Weights of a small transformer language model: 20.5M parameters, RMSNorm after each block.
Each number is 500 + 50 x the weight over its row's rms, rounded and kept within 0 to 999. Layers, rows and columns count from 0. Numbers have three digits each. The size before them is the row's rms in percent of the matrix's.

# layer 5 MLP gate, 1024x384, rms 0.0934, rows 421-514, columns 336-383
102:500489522491606415524517533461475489488511465505534424553504472518471547489416572499508589492491619467540489426514510456500432544440517490493546
096:457532476418440498529460516538410520558497436538571545515425512477534483431491575508463551441488477486446466513426526488446493533415570476443500
098:449374463470500458476446503560558444506479500457503463588411425481457450489562487503466451486499478545505469478441527459571503477535489463444449
100:598543516573478501452477503459485514572502450514571413450480505549508424483517606521476509482450569510522570539507519541511543498398524470432555
099:450511557486568528504550521493546435385510472489457553496548495576555500525502562499490500383475535439459487467534600501469537502439605506557522
097:563551479501464443518429487586497453512523549598477435483380478352532518510504501539524574504535434564553533523548523463502489461422486570557465
106:481509515466483528491465474538551559433553459558509399541505482485526419435474587552493551439565522441454404538507439483550532504540462501444468
108:414514473492465484483572485503478544510500522406558488454544425500419539584420586461524553391592451480444495500489474499464538502426506510461443
095:523476491446491424464465474479493586488473506460495456559354532497449488552474390541537508537535470539562537496482553506505466497494548511485587
093:554471446518509536441495590487381510599406408574502492539453538499510435491443563435584440332462559534510521576507484668489533506463500465443566
100:460496458494548559526495456489484485497457381538403566514470494493495570608471467537465480492556416566489502532550506491468471551526499443535599
105:483505464419439459554380485513567507472474445590525589491504502391577519549523447459461469478432506526473623489593475490424454413483421476455513
099:491543517486560505587429564557531418471576562495506519564504454560447434480528524487567503513599470523543460434480559425547423534492452451529483
102:512544550481499545532547461496424579595496491550462511465514602423481484500484479464493463477487525509531557511399569493469483413444561573533611
102:394516457514613430533464505443455568461520428597425375562476523491599552457598467608561496448505609532528575503526407485460555500456480562499519
096:577519484567618481468450536622519505639505552549567532515495455483459551505553522488496543552516463586589387443551440556435496571547485459610498
095:543484507480443508508399440475569470530541498542546489525504551485575544507568456471491552589539505475478449432502538499461474446527536533501504
091:493541441590479495562458565433516515479515545476432461531430550479492530526478435551563515466500568513510454546535500446501488472486542582522607
099:514518490433529514434459514552471499561543560481548502538643509492472513476675503562518536477502503516506474510513499451529550422416518470557457
110:417463388558553535502538505584488467470470433482538485474501481532448521501493452501558528475455514535548530517500538530465551477413523469408596
099:526441581466523491509524510498440464579451519507443516520485553512555516514577503507595464513515533552514444568481485527452500545374448553560539
111:553528492436568553421432608545481457405368471422431418562491486477533543540429531411515441471474494551586474505471428536423421523502515468547470
101:422466463506517515535506464495498446414445480559494480474482502440467497489456462497567496497508672551449438497476540487441517500510399517413435
094:484497498583487431557462551483507508521458420546531497556487496422459452529492490510436460552454528476548537568511420438512518495453484496514494
104:577434639484540478471510543520433437469450565464480418408417444417355441488444509493427516580401522444550566493464513603348472481555530485568519
102:495537425574437486452491557485542470585479405497389564492546546493481505516521413527567540530449487440517480447453489466484498519547504450494483
102:497470519508484638512514489446551403395421507562458482434489474442521443463488485437537458524548543562531365472454515484454559489539453588466485
093:513517526594358485485581555476425538494548526509523482394503520436563523410518578512565480463509571440494593507578561544480547479466508525625366
099:442434381473481499530543476474576423522456545467496421480486512577465476475467408465422505547491514500411469514478517419549483525489478512553481
098:570524479501533489546553527551501431528451499455428468542480505458628497522517600511562517392492519477562491511535452524479484507496513387530512
105:469513524427511422494534485434499501563443502531552519429492459455643541493511535551571537498591474513366555448417609557497509454504418438537543
104:418484535599447515517508509481513447624494555475566480420494517467487405526465544453365501557553544523475493533538487534536609441531487429539462
101:531564571603494418561523545444396465511490527394367456554509539548548490459496481557568482505477524436537547520530480469451398448484477551592526
108:463515538460534534503563567532422589548503567463368462504488424453454601525555512498469462435507541526550512521555470426473508481499613473455482
092:515523466509488531449547486524466466506534554426408533509487444501467523498464522505485439474493514376505435603481511498612541520407544461480554
103:493504462534507458496566455505486412505520540487494490530424468476543504567432364418495548502606538555473555601551474408529444522502455508508506
098:512538501425433422534483493402467458458514581537491530435524458496552640432568510505539507465557448474590486506550466528477496548540610500482523
092:532432458475465549512499512542464485407531504560410478501541547440454443428486610505503465445509586482472529577441481445464498481413517402537398
101:542504425447461540530562527509495511546453536499413402491461544465381464471534511540416482485452395473546474412567602375474447559482540528515357
103:495493526501526417497547547555556502511579461454472532469507521505511525474563615525578469588573524417517536460540442463501510501435479390493501
096:567549561431583584479463525521515555534440441454486570509533507499518508550526505437461553565493465503540410501516507573560529494448408476401497
093:523549478474536539528476477546551576498463552470467407479582435387475456578434573549495575511503460514527490535562491467442500452503523542540542
103:512558567529408454514479553593475537578487489511508549454390510435503447513446524515592506531398480493546491637562506457478499450547445478479541
107:494438560546543502493470472518515408442550485545442382566487557492449506529554451432519506505565524437543540514492518482513502495468557507465400
095:498517563496453428554478473483427490569442481504520458479490444501624550539494531489415499493462552433496549554515483517582431485491551433516475
100:399487479509518416489481482481475490577373522489503493514513510480539545518469444464422488517510488541563425502510558481442488488563540616478447
102:562538461503685468553515481521542503489443505555499456459566517526518420604478474440444475465518418499509476601481448481454551562484522449511508
100:510558455475527494535460586482598501581547572496505521556541466474514509583434480577475442483515579518516483443462541451515506528518428404512521
098:450563417465518473619591491437503531548556469479532498439433455570513580503482505456469547453481535518459582464571575435472426520459484541538539
093:436462478451518517545576538476539504475585510470466623496431493416459465478460543485514540559540499530555525396490496483520534494563521428393440
100:495484573439534534524485560458488499564545480428465479459553549495488512497549523518552429480533540493528477515514485517508495484397483528518485
104:407526493613540500567450520521398477459455504416590463460563465458518568516512526491515587516575534478506521535413557467488536532478542473550491
101:525459535494497437497452512482525543569467523500581604623540443442443458428552549529454525503517475525444597505545449519464473426504505501505457
100:541518532484455444546468502366487493539550534472550525483513444450438505428558495507535547506433361467513511471424424534541447513472430569479477
101:494547575478520480487615471495478457493686407525481553528558504474469453424482528487460549515570599477452564542493451483579515490524429495544498
104:446423543430479550467477500462458430463528600456560517529563442536568449486405523501439446542465557503486502480526620452602489455533592435427362
099:504473546535522488466500522534464490556533479472470476513475559540497504457563466440377493498579501464456509531347540483537468503529582486451497
100:438511595513464425508472537511467497594515479404437414471365524526477508503496534529386568457563447544544497570596513469532523524478475541548470
099:562504452462565563574393415548525446609510496487461498545502538391422482467456546570476478545418521492508546451392477528590507530455486522540526
099:534456539513586492613495415564498571475493552509471517508433425487472476546455574450531437534530513446592421491438449543443497538597502471476488
091:483543499513524521457393497500486459482362461476465522503432535430495587506517486454546556452522527466538488479442517478465436448439489456509539
096:582475448494445524541517565469392486531419504494493559440518531457439512493584465425547525399526530521541505360545567514493503504463533526511460
103:451419473535541412462388493506491575511536410523608439511555537523477507473451633424424446447574504479454455422487492495500502485521489516483506
102:427485471585466516490473489470481461556428444478422507498586482466492475518494519488471605521484515607423537525604542461451549404587567528492521
097:487603457513518488450588516445515474595459553484511514601465425454464508536450492567446507461561439473520493478488462461497546562449541367487416
087:446531463455482518540487628491540481556443469445501500529484566474514471495540482463512503506465482429534490521505413482478488467507555401488496
098:502500524535481476481504457535550517575475418641421440521502557478440521549559445500541562545475440559491453450455484482496482518559511566450447
100:426406476465478517454517491466488544429580584537513446475520538498421491454528515446546479522446421545552570466545457464453501495485486475494488
098:526508513511556552543499558531555451405481494463498537544497549495591529483478539513437457577537614501535483503552470459389495424522522466555566
091:543535487497487493549543494405566509506392474498581440483542436532489590615434498506517481455572469521431556487496566481518493550472508464468531
105:443575538573451459584533500431524457530512500458420521431576498418441471567442452493444559518541470448586469533351507495480523538459474432603461
098:459490493457520525514487383431485503516550434535458521506485486540424512584451424427456512492522433462487494530462505470531425492463509539480443
102:507451424483542462466526527401543446519470513426488462437482542533443412498399492510353510521498492521533455383490467528512603427537502618557536
103:534526558537505466491539474519511471464507524534435517476470485487523460555466446410521552493521517491517602463434405501485405473451487478519442
105:533538538465472554386467461507435581467481583481418473504416505518521516504519486513436472582529456521590521473507465526489508510496486485491519
103:465534524540428486502500465501527547551482446541449441473456520615556519462528415492438511450528492503500502553479395577553488393495499506509507
104:514539391448529537483478466488479475451558494372497493406547531500487495519431579426496503574484499562522495538417455415502471518525471535414456
091:469369535498641455468527472410547484466529491476470426519543508407477491521572356470511618458547528408516501416443448438417508510601409461543454
096:550517541483586511428519568462523539450542588473450554518525498538533536475471501443446500444441565549510526573550447531504533498468455530548549
104:495396452517515493448520511489538562508503456498522480478490520514445543479520513501511485539521522476546537549469555460474468504577533472466546
101:455534590499522548438528553432499504473528543432497497571442536445413518524526481480452435614529504422538443535533527455481482504467543523442525
096:619598442488527533497461525441427486388559489570513488512555520531431466440545477504476548416607513501488494490408405513478477454519508470556447
103:554470474501444497540547439544488602530522506541621506527442425484532412458493458479493551454561436494503527406513510455472438490539499528417479
104:541533605481523583532438491454577506431455467516498485518617489469508462497425449518463524398496389487486411442486611530514510473599486496564514
099:521573443544473496500545559637503400501472558545484463444425557466488463574647485554457459539444531522547532437536506441512584479530384497480443
095:500523491508411604573487518579484525494554519481546493507516468576499535431519474493475490479501503457496546484459430599382552368501510496490520
104:557530531560507450401444531490524509438541541433511554534625433403461492525461515492545541417512434451468497495468643499440456492460536551459501
100:465499484457524581484404631563500454585527495578447476510477486548465530407499457460461536517568552467506497396432390399475510564526596459383470
098:466493488356584507493519554430523548487453479457582456500484538506466474496502462564461474490587519485472454526512394494473495441396454449408476
104:566583463438551516387485525369534473495567526505497483571490488411496580499504435459522501474497515414496527462569468521433488461467502515527560
103:497534483525532486532448501511449513505376463561591488443578545417507593565506426546545514547551474490544494581452548419515493525571525470515574
100:375470575520503489544483464484592462559505482463489412450515572505610583456574459509517463486435504541502461453468560454491445511565554445519488
098:468538537478518566523489470519473525524434487479435513526490537612502545523498464487500463517519448472512501413591483403412425523519540446489484
100:576549553503504564436435485398520531508520562575444427469493554511473505530438498531572528516576537490456471511515471514555598568402455490564577
# layer 5 MLP up, 1024x384, rms 0.104, rows 421-514, columns 336-383
101:501444425493539564470459524497443465592485491596558539549564409501512494514462453484608572492566456468476508496522517516516548483477489520460567
096:531522428449517479473531558449476423488548569390480557429485526442426457526493470447434540508589487452485536543457490548529555525548470512516509
111:489534518570492421487527420544491466476537443516514588453498547432390568500510512488365487544554515588508538502533455495418477601405448528445508
098:417492450547478487537528552513498419535439466609504461591614557495495545486548547436534533444410463387495577509521511482558526501598541607535544
105:443563510498437494596494504486484453516564516459446540440512513438468431472489488468536568575602507477537523548462453510409461492482504454614418
101:457485432544462475569481575555625490461454441482577536444449558550522536436531474356511542485431440586581541518553457486505505408512636481480561
105:538466408495482559510546525573514491642468560488525424526429497512556560514423490460451608511627444470580537484516519449529540526453504473488522
102:489500440542596553510466555519487415464516513497484556492449407366483515439593476470550451532453481485532384566488409504541421536558474503519385
093:555542385576533430550486536539531505573503537497480494481478426530462510555492644466487567529460562553614541524593513490548541468464541550514556
097:502482318512551490492426487517538558574440533556642492519520444450429402427454467416464408411482482567465538518480550450442493546512577519427472
098:484471503521453480470473555439588528551514474481528543515503504598515468553431508497569452535468530488453473505490523521513471531403500448439516
112:569563589416462421478537514448449506438462485443452483508406441462486469549535409529453486467538488524522436411395473519584463561455399467493460
096:516527462458406544490491436515502505499488542490478480507484487478449511503453500528559576511551503417381552460518483513529547415440548462567537
104:562544488471461442415451440489468556506473523584467478425514404625522524595477487474460342486408453467447536477450492505470413522498483583465477
102:387549493380568463500513619500532554456428449440500567453438465462472485494541549434539577490513504532608404555552483399505537460508438528545469
102:455453590535457522567532514443463479545550482441484502490445527585574430496538513519554494396508435402529474412570522477383423500451452485456492
096:471528527455500496587503490601415477537487504439489542400504492424620385597522602512540463525517516549487519430478571468442470455575409437518507
089:616427471513495529504572479562507354500609507489509505541505510638540510465541444393528520451379414582420451499553510436599482505393512451481548
097:571553505458530519477540468423529519507548485452492506473473472613556468477472586468481540517476459498553520568460533511418494590552530607437531
110:505576521465465482474464494529549592445555515502584573538445512472482460560461559573521512525491583483492428417478537482490536596559510452433403
101:526453621454360445552505543480509489612520465546451446491486499496504486475498549558452516543433398508487526408483404530526518463475456584532523
108:556512535479433514519497534477518598502541457463538540545469521492530492524527606488511496473502569500556444455585553473518500517510399473496530
100:437509481303456550518471536438484445535473499543496561536522476404512521463427450464498471560520411538467509466541406448548545511534498503465450
096:534518563506452512516533436499489535472480478466419542407491454535547478490483585466552485566436507560448531440398496579504543526507444516536499
104:491455525437483542434392493564515435453441620439441511602440490477500427525614465595588524456463494526523567544512504584489498559458578525519556
106:468534548555541494518411540540418477545553476527454413527515474503442522462427401533518519495399538465471480487424511417579569563568511584511562
105:446545508575510583638562503477462528494546461486530470483564572443476483585545522443521519527515525498595566455463557463509549524509510468509518
098:499403421489464453493501461458534531475481510405529531524588567424428515544603537504471421455551511509568522466432563505538442452449461535470546
096:603527422500595370470531575438445485505434575510417540516524390504440438617458478484533434531502478485430522513522512517623523453471561513532449
099:541466477524533529504391553470539489425514507538509599527412552530464443533572394566418496486485575482547495497513466459574381492466521493546535
105:518525393480611486426411445484583502546506503511552466492417454473449616480480558455536550449447490488466535576487448473528444536554540508535475
100:578479475466463591476456408465500578474434499451508412465498470590554396570406522435507426531608516539500539616454402446432547577525522447439439
096:489614467533439482502496555421515431537479543547481510531425571476405486533499459582488428509591476522447471479434521516551455520494490533497423
111:524462454461558594531473458546531450493410530488548548586499533507522566520524598485580544440509508392509526541490413412528565501450425538485483
098:487516502495619528496447477498452469421494566515539501548552363457496520478510443537436538526553476528482480517547574509510400516420576540451555
102:533495627618480485469408492456457594495466516527617474440505467514495545435421591477486517407540499404477545489416467424493567443441526419474494
103:613493400511523480461558530414565574499574479494427520404497515446599503493473464458473504497427440563504586456549492533449489486581495464589572
094:482493576459537511459561544534487507557462429420444525525515467451517516567537394562567484532488453433469450540557516500527491498559497502534546
101:445574580560514480484453487549562528495570433470478519456483505541497416520457538498502536549500509528586488558454563503427570560507527568497581
098:531577570566481475560589539576502469627583528554505482396453527536488467502555510455497463480468480499463434436501497469533433592471475451455543
095:553509590422512551499489573563559432519458516565529494460512608464629541506549492544455477478449539499476614600548568500524574492365461506561469
093:499497467562509514520534386550584562591504510473519403487395423392505491430520481492473491533390567561472562528396504457522570541470580451388355
100:519481501565564506423443486538511537599492393616518562474519400446452531516492487543473467508508506490444531547468426522463459545447540524538487
111:524519478549485491525397566521505542524552551489536476496589496555550452501611588505495467518496542487507396499417577467451643458494440565454534
103:489544434491494481515555501456498542478507459473501543550404430459523508507446471605475449589498571520449482496457533499445494402511422569574515
103:590553514469501532426476548499450479468531433557477552481551506508544618440435431465500551481515439569458446517514518524462482556498592509498495
101:476454410565516527556465520432480473475497611490514530454472637544477586557442522561576528392519473505531600516501463510481441573415500493546511
108:439476501556603491490464537535529453494510434555474523589458542532566478476495520457469498473449497533463492398561512488574387483488513468439425
095:449534514554466440439501499625501515631472470541485569563449492508494469475562505515427465591528479437553537492549418502446527433552541575456545
093:489465549422458520554503482475532531466528477493472484399449508468548477549531539493576576523542475492595562500557497470456486456472545430495448
097:504456527454461542563508493506555500503542541578452398482493492484546531461444452568522465554568512427379580462514545525489506543517513514508479
103:441556520453548464477489499487548493419471535592453456497545515501508617467614536617483457534533520452487479495453502455524451546508547432511492
102:472482510425584430431615445433510597564452462490498443506501462547562459545490460559587503532521464503525532505478441506448483468613527541398511
099:531606462434446530499473505507514458472457502517464359460443537534559514540499439493473513406520545534521543457485475494509507536473565522486521
109:492555499518416468399439522512469523472404497474488477588487588486462483432472461510476504561491532561505466593459472510421501496501528545488493
104:535540522568440545500411428453434591531468546399425553476526519478442552512410581407475522458462577514534452553503527478533571534557436548522435
102:458532525518499567463548505546572487492405546619482477521458499560545453551490457498469469521412496480485507528448550488485538534486517494467568
101:561455453465428466510597531499596550515508516452532516537418474537473522601515599488560459473548452490530529537435513461500467507463542491460485
103:593568468405548494500476544447617558497484511543515518508455474463430519480452471475521532484425387510574403465499468495513492532515538495498538
101:522486459471506381501454474410393550479528503544600494518530585588437460411510475503488470462470565500397438521486528500437466449436472583502524
098:491524498497503426499520417530499469548554504567499516423550526400442485540584569470449560594569441392468544474463494410560510482456494486516532
087:490531537509540539523555550483512466535558550489521504443491572417557636395493508536434574459475392598526468553565508460553522526559495626479516
102:444448489587480563538391426489489526438512419421460596471520469576415484502510563456508505669454464500476504515465468577536527578469462591483466
106:442560550447406591485494556514592433549491472475543523572513460584519481503402481463523572522524427519542471481507388526435496540557452510524500
101:431558489533487578441506446491443486527577432466520582528444514453488491452609496499521551542453501422518504486422524533545477508464503492415535
088:484532510485426483544508556555504467522530455527539569492480524518438513474381490495524556493505472474599444528504518430517445574517403475542575
094:354509498560432448522465514502572517491566449525483549534427519481525448446452521495502489583495476513431533575479503495415553503475568583477481
098:451535395469536458537461558533464427455470490491500578519426434509514527592535455429536504527516525479446498519424494451576555470542543394489528
099:438592432544444519388425540481438487517472424509393528524457430520467461467629513434549455474528504448572513486437457558446554532529462539531486
089:448553488478503597544494515502472480514477507467473449486538564555479457484469442448492446441490470488400540437527550548495468538548533567467503
098:511453502472491486483419573523602545481500517407523477395398542543492490618548520444490451486532509494535429494446508512475492572473539522456564
093:509486540461455509435563389493557504484561395457511533551435485479440567595530533495493523556462416376514415458520571598578503417523517511422438
097:532478462453503482414472413440402579534523470467529465513525467398439483472487455503493486463489535563523475461464449499454552531490501511444493
097:531474501469536402592523552553611446448546504533601583528469506571500489508506449480532522536583584503431487500502495474488457554476476512496441
101:474532550450497390509512496410463595511619424471499395478486467509556489527534489453453457491521406510422459592511504547543516507472605568576580
104:550456408455496443511482511495413496442537584472475503562444525470487502519525541490508465475549473473518520483579602506494536497471440554380498
093:440465444590493537516431518466534554570512477481472552542503445527526571611542475481444473450550503488515525533497525445430498502489605477566535
088:566429493552401565475519389451486492517584526503481555479543504514510499596491527514397450590445472473535481524491434588576605492631485568529529
094:465503422454481501431490522405442398576478493464455484486429538411563460518438500442450591542435557519419445429477561532562439557486585466488558
100:475470449473477530478428600525547543632549556457431591526563441384500476495477581538461498413555534513527525489547537498507506449401479458426479
100:514503418448521446593515570532372491431407446540585458571540553369531608609552528469551538446515478503494534514540471491476487489621525488516540
093:509532541509420488413581522465576463542501393476502515554396398559508425555464492511564489486420540420582497483526539559547517493543532474501497
099:555434503517552557569459387509390493432457571530518473531425524510453524519493511477485486440524507487497609491553446515467556429502466578497558
101:572489498586516520488473499491549443574478530549455592427479476455442501495525418497480522441516562515517513522481635525490492438507439399418439
097:540475462473471433460556515552514350550527459422516478512477502541484438449410417465546558488513520455473535500540447431476527542452502541450510
101:552548488526600588482567446580480599519535465534488557561524568498485470580460627507504515508567485495507513507516641411484459558406548509476540
099:441553485451518531455492454499563548488458445469522451541560496523631498554526462492457482483524542501515401556509470481529536528490495605452503
100:604514558488577472547513500468486533535544563464490473459473514495453494545637519502520440455441532512426518558511499482512534512512526461446443
096:481525516490506506502483525509530534541489497465434553507594577559555511403500455492523505433496518495438481449452499560441385543594470496549515
108:465466511452394473542510507546436445581437423536531454526520571449391499494530482579467481563548447534578516501580535532547537515483477480417489
098:411520471421534520451504519510521633466549449610460524486502489528466512538441523392475489582440442441539484489509514460467467395414476538481481
101:529464602559495545557586561443487491443507545641464513477500445517459559471443510539388479487520558485552461481519525436420535435536474528424502
103:532468562422512554479456457558458568558493461503433601610532464459615423629544639496565475457489479531504494470614505453404485539495525495473495
101:496516489519522462537528556482521497580489537551434555543495470467580437503507472523595554439516478522561586531435548489534485483476578505460440
# layer 5 MLP down (transposed), 1024x384, rms 0.284, rows 421-514, columns 336-383
099:505504438424573463459535507496661475500465469548472549485532516470476559553496524583467446454530508532461546448504472497463621484545520446551378
097:527562418506519582559530582415495466489547552492510540568422552491497492464478527443478535558526506506491547541509517496584543443558496488547541
110:512499394554498531603500530433476623512506508512438582419463442484417432550564497513425475573545561532513553510471582553386508462507597580439579
097:486491431610487574544555560465451416529551477489575427521568451551472536491555517462495479491547445554507486501523474642490530476510492553543558
101:432476427505532541459627521527525490484475518521436508473644493493599612449471502524413454406546417533514507470519436570425540480564513440519532
100:493582501513467455505487526399473539561475534388445520557490494475551523524567505383517483525485462492438487494451471610540552447567573477575488
102:437387435470490604513532496467493412529523591601541543463493489482522500426473432520398456548611467475508471476508609476446501501487498487512536
102:467495439397471472522444502493555523537454477500577447486416413519546471545450485544454538418515439493452534543514509437545476518489496552507431
099:434546528421424435422528489467471524529572419553533574491523577456559485464555457421541530550509538535491394539456439531494540542493476492566550
096:520602495437508513487478464488496541573508472508554475493538432489485524451432475562432486460467531564465482579557458544438496516502491510422502
098:433540473504463449523420529449519463468503500473539490526524524547539481532503467452495517490546457537437520479564536452521424460528542540481504
106:526565481548492529458511438483478453440446479432472578436483484490526543562542469567535519522555409552526514484489478505494405489540530401535500
095:469467514486508535491467472582535483546480524446531443564464539459440522637429492402508540408542516452509573524495605564532459539598588526488590
101:503472552500562445527526508491488431494521508434555465479474464543465459551500556493499426527562483571484518507517530469597489440445499512586513
102:470545537527576567515481419527514500558493529515507595484473557492512533555497513582454557581494516454435442495510559499530554542582540495476478
100:547485547531546463525501486502484501462501477456531422567478543451513507552521501475467521453510559417643471383532465496436504504498486457544403
103:572551537581510513418526478442582605498547503516540527498354466453459469470582494544389522450501455472548559551440408424522363433451552436420450
089:561533455526450481415454479462543482540512511490550512395493478545532472448564513592586481463530579509541506538563437545497495485501487479506474
096:506671592539574449558510519456523463488509501451540540502570585510467404522422521454537521495530519563574521471483499559567487562518564450439462
109:479533419416555465461488512560530563526438581488450488485552442559380567490529513516532451537475428398579497496582560342532475501474506535515499
099:605483512583625488478510510444424516513471500402403500548467479499508435429433438491468524473522537399537506458505507613475501472573480537474434
104:490568540410586504511467541470408481495485566381446532495476538557516423473513476479540451488450495489383437458496506559479523474500529480483499
099:497536386530529428451449478515495459456470534470464492615454502487600590477499462471516496586445471529499484480492568553429453460573419384481554
100:521480494472438449522498443472542498498419378431504526519506434514585465526507502492545532555481564366454536599544597536552509387502521483559515
099:504593483465464487453531488576570463393488431476577497479427585478550495574480477635510458480452439510517488463393527432514528466499444487434458
104:532580560427513458553535539486558515489471524533380470453490489504508505510480465434448538492415500458515488522475494403431486443407559485592504
103:482515501512553477561572484432526423481467504449571472578438481473524498490515534528432561534547494561410456639415544523506514490445493502544456
096:595517453522487571517442579467460506488493567550506434502440533529461560497472572496494508546554448520515549535440446523470521549575403500532494
096:477486547450569521499557461612421581496514581468471596516493450498517459400464388500503479473442425473537482472443548508496484552478592530472542
096:546477508538546452533531480547454404482565527417522481599492524447501563538460420548542461471549518531452520543561482570480488445544472463501447
102:445525499538555479439401514353449426486515527573507476491460499470459438522464550482497519443538507475584476545365562474519511497518562526461440
103:506567423431421484512563507540520413518622575519489430500477525421525500525471556532511490565568521534417535475537484525502505428508459504561511
099:494442537495517553533495549498506464505518453443523539442540407454551394455541546501485483516469548505409520428449462543410575435422542466535583
104:479472536449554551453528449444480509516480486570410537439448561443553461506500412431539555411619485584406521494526487584442460513454502492558422
100:477470572431523452495511472586515497432529527591577510449473399436490423497537507439454514497474499473424442526461588482499557499535416553585453
101:480596450465565585496536443436519537534537539508510481462467538543527510476548553523490517445520565546607520506446459420529545481479497486494501
093:459476426578492502519522577554505531480510514485596537537466614438420473488566575500481510490469565520493457522489476498476514409463529562477514
093:428689546522530509539500604560508477517481473479524477450502519539496539605500326543520507490515481460519507448600485552636480448476464572507441
104:522452618510479414557489484427546420477582516523573500520506447454528392509495569603545492565537439420480554491522625481538513560462476542525483
100:534500417554461478436581550429431584566492486516568555527427426488558497477444505476474496499553560486551391466533575502383456564456450482492460
089:545500501504522527549523507542463533486596421513500580481449505510463492459452520489518488519558518493464483588499535553522540544510382501533542
097:444485511510476499453502522535430510489458511489381547489551425521547476460414500557557491497436498453418581525508486481419474569600491537597507
102:569503449495517579496515509467623466470461409521496549505571539496584522558483568496461539497498470533405479510488482433444504541544522514489507
108:491535490424498422365488601518486559479521508505484454419573503473395510449512607550539511517432525521599436485490504525516504585469528514467429
103:434488575433527474474534517427478408509490445489512509601432379529537397520516502473470462527507460444502518497514538445524618389518458482508443
103:544402564466551511492532516497498467527550463634486467548527580443412479446497558456515459513514417422426536439555434490534506516481495515504533
101:475412544384474395441545474463531527471515446555545541494518527449496486460472484570497493441513547502560528598383495504498521473463494561485608
099:518589521425565478433473586506523539503543452526415445524449537558482606573421463502474501571504520500506463448568563476506351433559513502570525
093:498498574422517446559489432555425553386512594502495546497484432582520495480439548438505455514502570472473564445447583413451633455451541530465503
097:579536485559466448549584532567573522531450565583597482551473474485618517560502471559500481491447505596474530526449513503575580506560506460514505
097:597482544422451494467464578498461623509475477442476457459498482534407399514491523465408525502497469487600482611448404545481490495457540542408460
093:482462431508512411472446499659523503536483493587468485520477516504416465403487511556510487532491464524559515539451520527516435459492474480498527
104:450541486453611557500510481502506498569498571399480491543509510500497445548539484521459567488506479400568576482467537460470501503595395552511520
098:497451493493517482465487480428451470448454491398479404497580501576504459556494499567508507519448514614495500533562473586586476587489504559483478
111:453379483514503508545489470521505574501482508505509502481501528572457490446454517501434469438498522488422594469532523437510474497541429476539488
100:568495585557559490500548436397516506536434538623485585604500398509445454552438513473538442441487525482486553612552527545456531614518551426550476
101:590534452533484551516471412547487455500506553391516527471512546509557556514507529478429474502553578417429489493486504490510430521498508465459534
099:455509443549421524411557450456452560558483448455414438506514568454500508579469549567481487495492413530505505492600538475468519551501533468466533
098:469497432502477508506498494512438530464484465500413539449522507428573495520528482501533586582439473461636558461466499506464494443488549463473438
099:540480482485583498563587485530468535412505486475453528514517562477528558529450537507475515481539562552432463492573494547495437507494614431488543
097:420492536550536473546482553529470464397487446483403518494477590383467476560464507537523511458487504523559499570497554551502451508495519505502472
088:443558557513488478505529390458567490483477449542541516458551432445524469541498522510554611498628467474481521561511578508430530520474526452466490
102:543605517524472505500476509496434525510456434497520525464522520532513577544509464422446480501508416499528446475454532561485518557530507513568469
104:501492469467444533497480445449491500488484429506432450486523494505439502571490454537531491467510498464593466503458579450514551518497553530369490
102:533486509557539406523454514477532571541444467432541463568511513568503572494507513481454485490430592558417492505557542483557537531508471491536532
092:516490431524565480461495451479498522506593558407522486427445480489468510500503472474480491495472471489438521425429489471478537474561500490515472
096:507479509478463558496478520402577389491493591532554521517450506550514485515512572609454431447526509453500507518534511546551569496590508542475572
099:445482499520491503593429538505509461576506492511513539572548585532559510481437501594508480555457515578392532507454502516433504516478505488530487
101:539592466511482529481439547523558467487569441469547537485419472481409565429517519387459434503456536484548373451394505533516378571577477462558568
095:461469498435542431501464514530516579426518438473458577537521578520498531518402461444524421580508507494468603551518520447485414475482470437526450
091:456470513575513514572544472560465493551523469522441430462504442604429403538519446509447439517416503476492519511408515519476495590453463489483408
096:497515472518543428499535521463539423457530563561519548554463540441498534447483560600460469512501537478563602596477482458565466427480557512440509
098:562480571621412534577582523528476459608480556485492495480490440520524455529518502617563474552537549492470563487564513490606456477414527494509455
101:489485443426565414460553545466464478610542517494475458537529526531499461539532522472516564452550407530529498459496451484528498570509512440561375
104:538581516431498504490466537557410525501498406483535480412487408529480472539474504510477444549424483556422362451564624659546463472569470564529487
103:555508420485390544530376419512573504482523531500523558450485529470526480603405609481553492485474528498526406520563485439410514451480511394590517
097:489526555566527480455616540505522452442499519544478463556528546487519488440567544527508541466495497491513538531505519499414482428518515591513458
101:541429491493430544498517504542487488536540495479444570394508508567526501516510422498502510511481529426493579589461400480541560523452578473465517
095:522508484484543553497487410470496509454514565486492473484438462477573538494437515516409462523489504472508510443505493543450437531642459446612569
098:550510470491474417534427489470560407551467489419422422454543473490440486483525462536516490553526417644489498493437462426507503465515466473517486
100:374431520440524543519548467484482510593485522498555391530512470540545572473612465460415504500538515552563569458540488480403457510488554516506448
091:519443418512475519453554482591471519450480573484559498528604484488569529479569533428410326450579507590483499494510478515482505441409513538613385
102:524586600491503523498523499414492540555536426508365608496514523479496562543454519491503516444423410488495511434535568521518593461485465560526430
098:527547535558533486552534436370452419413460489512510491585533536599508581579469432517524456464524481534483496452478552448515445498568526586449480
095:412508501467473501489582447580486452493488515497605485471519528445442490405539473498527468556392500490419474473477483518576555602474457438455436
101:483555448506405493510458529430554467484437497489554535472581491584556459448518568549460534528483500510479457475461546521525538483489425501421494
097:464450519502472542508518599652494505499491496412499504475540606537484574414478590476594502522512482429479545504489490573448538499490493492384465
097:484474577456459605404550550478531454579555464447526440555580533595427520494455521553469515473557565509537589461411509567511579508495591594485582
102:582520484467516532523497503409540469477414450550444512573487491410508468552460441557528547503526437508551524487539474478414430523570584463458406
104:459407547526421470511492504480495546507473557467474536560448450439477562503480472544602457481595484540541416598596463530474399562493523511486498
100:510537460427558500441424481502432602556368539605513416526439507442525564459583490492472460497474595517564527530504615442493497451670478405522518
100:552494481391444478518488464538453528469404502515467605570539475561447585473512452448551508538569534440451495414495485530577434394532581410551528
097:488460494538501477524485597585562454433498480493432505565547562515451546541489433504503413494356445518507518442494578508535460535512530493427484
098:537506561489487531470574497525522571448517641548519480573489404486590427480436563413604444530529544505451505477466503414513553529482568490560562